Each number is 200 + 40 x the weight over its row's rms, rounded and kept within 0 to 999. Layers, rows and columns count from 0. The size before them is the row's rms in percent of the matrix's.

# up: layer 5 MLP up, 768x192, rms 0.087, rows 604-610, columns 0-95
# down: layer 5 MLP down (transposed), 768x192, rms 0.253, rows 604-610, columns 0-95
up604,102,188,259,191,238,182,168,240,170,177,148,154,221,138,131,168,167,202,237,167,156,184,289,239,276,137,180,237,225,213,219,128,226,234,212,201,197,204,212,261,183,220,214,227,206,147,244,228,220,137,243,184,220,278,204,190,185,179,224,269,218,183,173,235,198,193,217,201,228,88,180,218,192,201,241,270,100,276,196,271,247,155,245,217,273,186,247,211,194,235,193,138,196,239,163,173,245
down604,102,183,168,235,226,193,220,196,140,214,200,246,153,260,229,196,219,131,143,231,189,153,215,212,184,251,123,222,173,266,194,216,209,219,274,217,225,129,229,166,229,152,179,232,144,214,221,157,133,268,209,142,140,251,193,173,249,247,177,187,148,205,172,198,254,196,190,216,219,219,283,198,125,202,119,221,226,164,186,216,236,141,173,207,117,227,180,161,175,241,152,192,214,229,239,204,163
up605,097,174,214,200,263,192,276,200,240,222,192,262,183,246,165,129,208,211,150,270,205,193,246,181,221,136,272,232,209,217,151,226,228,220,256,226,177,174,213,179,120,158,152,257,236,170,246,221,230,212,124,192,208,225,156,195,170,297,148,108,88,159,267,180,199,194,187,196,194,179,140,210,185,133,214,228,204,143,211,210,164,237,200,192,153,114,223,146,199,184,166,200,220,158,260,222,236
down605,103,226,188,190,204,251,192,157,153,227,145,186,185,172,125,209,233,209,268,234,171,190,233,244,165,155,195,199,186,219,297,148,223,167,234,169,234,159,158,262,238,200,177,244,210,243,233,198,182,198,185,232,190,224,109,199,180,122,254,225,232,216,210,158,176,281,196,172,157,274,254,175,225,212,193,185,180,310,180,264,254,203,159,146,262,227,194,189,256,251,294,202,260,225,179,232,213
up606,108,147,161,173,232,200,250,173,241,236,144,188,218,195,194,275,164,156,187,211,189,201,172,213,136,183,129,152,213,282,260,220,219,222,154,175,180,165,209,204,209,217,201,225,182,206,198,211,106,242,273,264,173,218,159,220,185,203,154,244,158,164,186,172,173,238,168,220,249,167,264,208,184,183,233,200,235,181,243,213,193,216,224,217,312,164,145,237,168,186,160,249,185,163,157,178,224
down606,111,193,218,224,212,222,125,130,161,178,241,204,234,236,241,211,232,227,179,196,195,174,183,172,182,195,171,142,175,179,251,194,248,194,238,248,169,232,154,174,158,162,131,149,253,205,227,136,139,232,220,188,197,226,168,238,219,176,186,237,213,186,201,161,218,201,183,208,185,250,131,230,128,154,128,156,208,207,229,126,277,87,207,168,174,237,155,210,212,183,235,228,206,218,172,248,201
up607,094,149,204,202,291,229,230,150,189,279,272,203,231,211,145,224,179,246,213,226,198,118,233,214,250,190,176,165,187,200,158,271,186,214,211,156,255,189,134,168,141,248,150,217,149,194,219,264,190,236,152,229,234,168,220,151,194,283,169,183,225,207,173,154,268,259,180,153,204,176,238,206,265,214,136,211,194,206,255,245,237,157,204,214,169,239,164,255,189,216,268,210,242,192,174,201,190
down607,093,236,185,170,180,194,205,202,244,121,207,200,194,228,160,234,191,185,207,213,117,216,161,193,186,204,187,249,224,187,230,120,158,209,175,172,195,250,211,169,280,252,227,239,205,183,181,232,259,158,294,220,200,195,269,195,212,229,205,232,167,154,219,195,146,213,262,225,178,202,188,251,261,219,208,211,214,209,244,153,147,247,188,178,265,203,200,175,194,262,140,231,172,226,129,136,232
up608,108,94,197,124,165,210,317,184,186,153,180,203,155,238,235,215,199,162,157,211,196,177,169,158,203,211,230,224,221,159,174,238,144,225,237,192,252,135,205,273,210,185,214,259,197,202,201,281,159,234,162,206,163,204,124,179,270,218,161,139,247,248,270,232,289,151,275,158,171,228,258,207,138,191,152,224,286,186,129,202,229,249,141,186,239,156,146,211,230,188,148,192,230,278,241,179,174
down608,124,279,216,294,253,192,143,211,172,128,185,204,240,258,103,190,255,210,227,160,193,231,217,235,215,184,168,269,195,190,225,171,235,190,169,184,141,191,223,144,162,198,203,194,265,189,221,142,167,226,250,240,210,151,267,243,199,220,280,283,146,193,159,119,78,206,127,277,258,146,196,137,178,205,208,150,158,184,276,218,236,187,263,265,197,198,230,133,190,211,289,229,216,156,128,211,206
up609,094,162,254,136,119,154,219,206,186,243,211,212,213,271,209,223,189,220,200,195,179,155,133,283,160,196,178,183,150,183,208,114,197,225,260,181,195,268,235,189,195,222,246,231,171,225,234,151,239,224,207,289,151,173,173,178,158,178,83,163,240,186,190,226,215,137,195,176,188,166,221,236,158,188,244,111,177,194,226,230,188,228,146,190,178,209,164,168,204,179,205,177,241,102,245,206,164
down609,095,152,172,220,236,113,176,169,272,209,166,180,201,205,225,200,154,167,195,202,137,152,226,225,136,266,239,179,193,275,235,202,223,145,210,231,153,174,191,175,218,156,249,284,272,206,270,189,283,164,251,199,282,240,234,218,224,196,218,198,161,242,197,133,192,218,238,138,132,137,169,154,161,254,210,194,158,260,162,173,186,202,157,148,201,153,107,174,207,221,216,212,234,193,161,188,207
up610,085,197,98,180,179,224,247,123,183,187,191,220,217,260,212,246,175,146,210,262,228,168,281,165,223,213,183,172,161,196,213,217,257,187,211,209,168,222,164,192,259,232,218,212,202,205,242,196,214,196,218,167,179,169,209,214,218,191,236,194,146,144,145,253,152,251,221,167,164,123,165,181,233,245,236,258,165,171,218,148,203,227,224,76,228,154,237,264,287,236,160,163,216,220,264,167,173
down610,088,222,271,233,198,131,172,202,272,279,226,220,114,164,141,201,207,178,192,183,205,230,195,244,165,152,166,213,146,259,197,138,152,173,138,155,267,258,287,211,143,135,196,239,241,203,154,224,168,162,236,168,148,234,232,157,216,223,205,287,214,220,158,197,225,201,220,231,223,173,192,212,190,189,251,236,178,267,173,291,111,201,231,278,204,181,213,233,192,161,213,204,200,180,166,183,245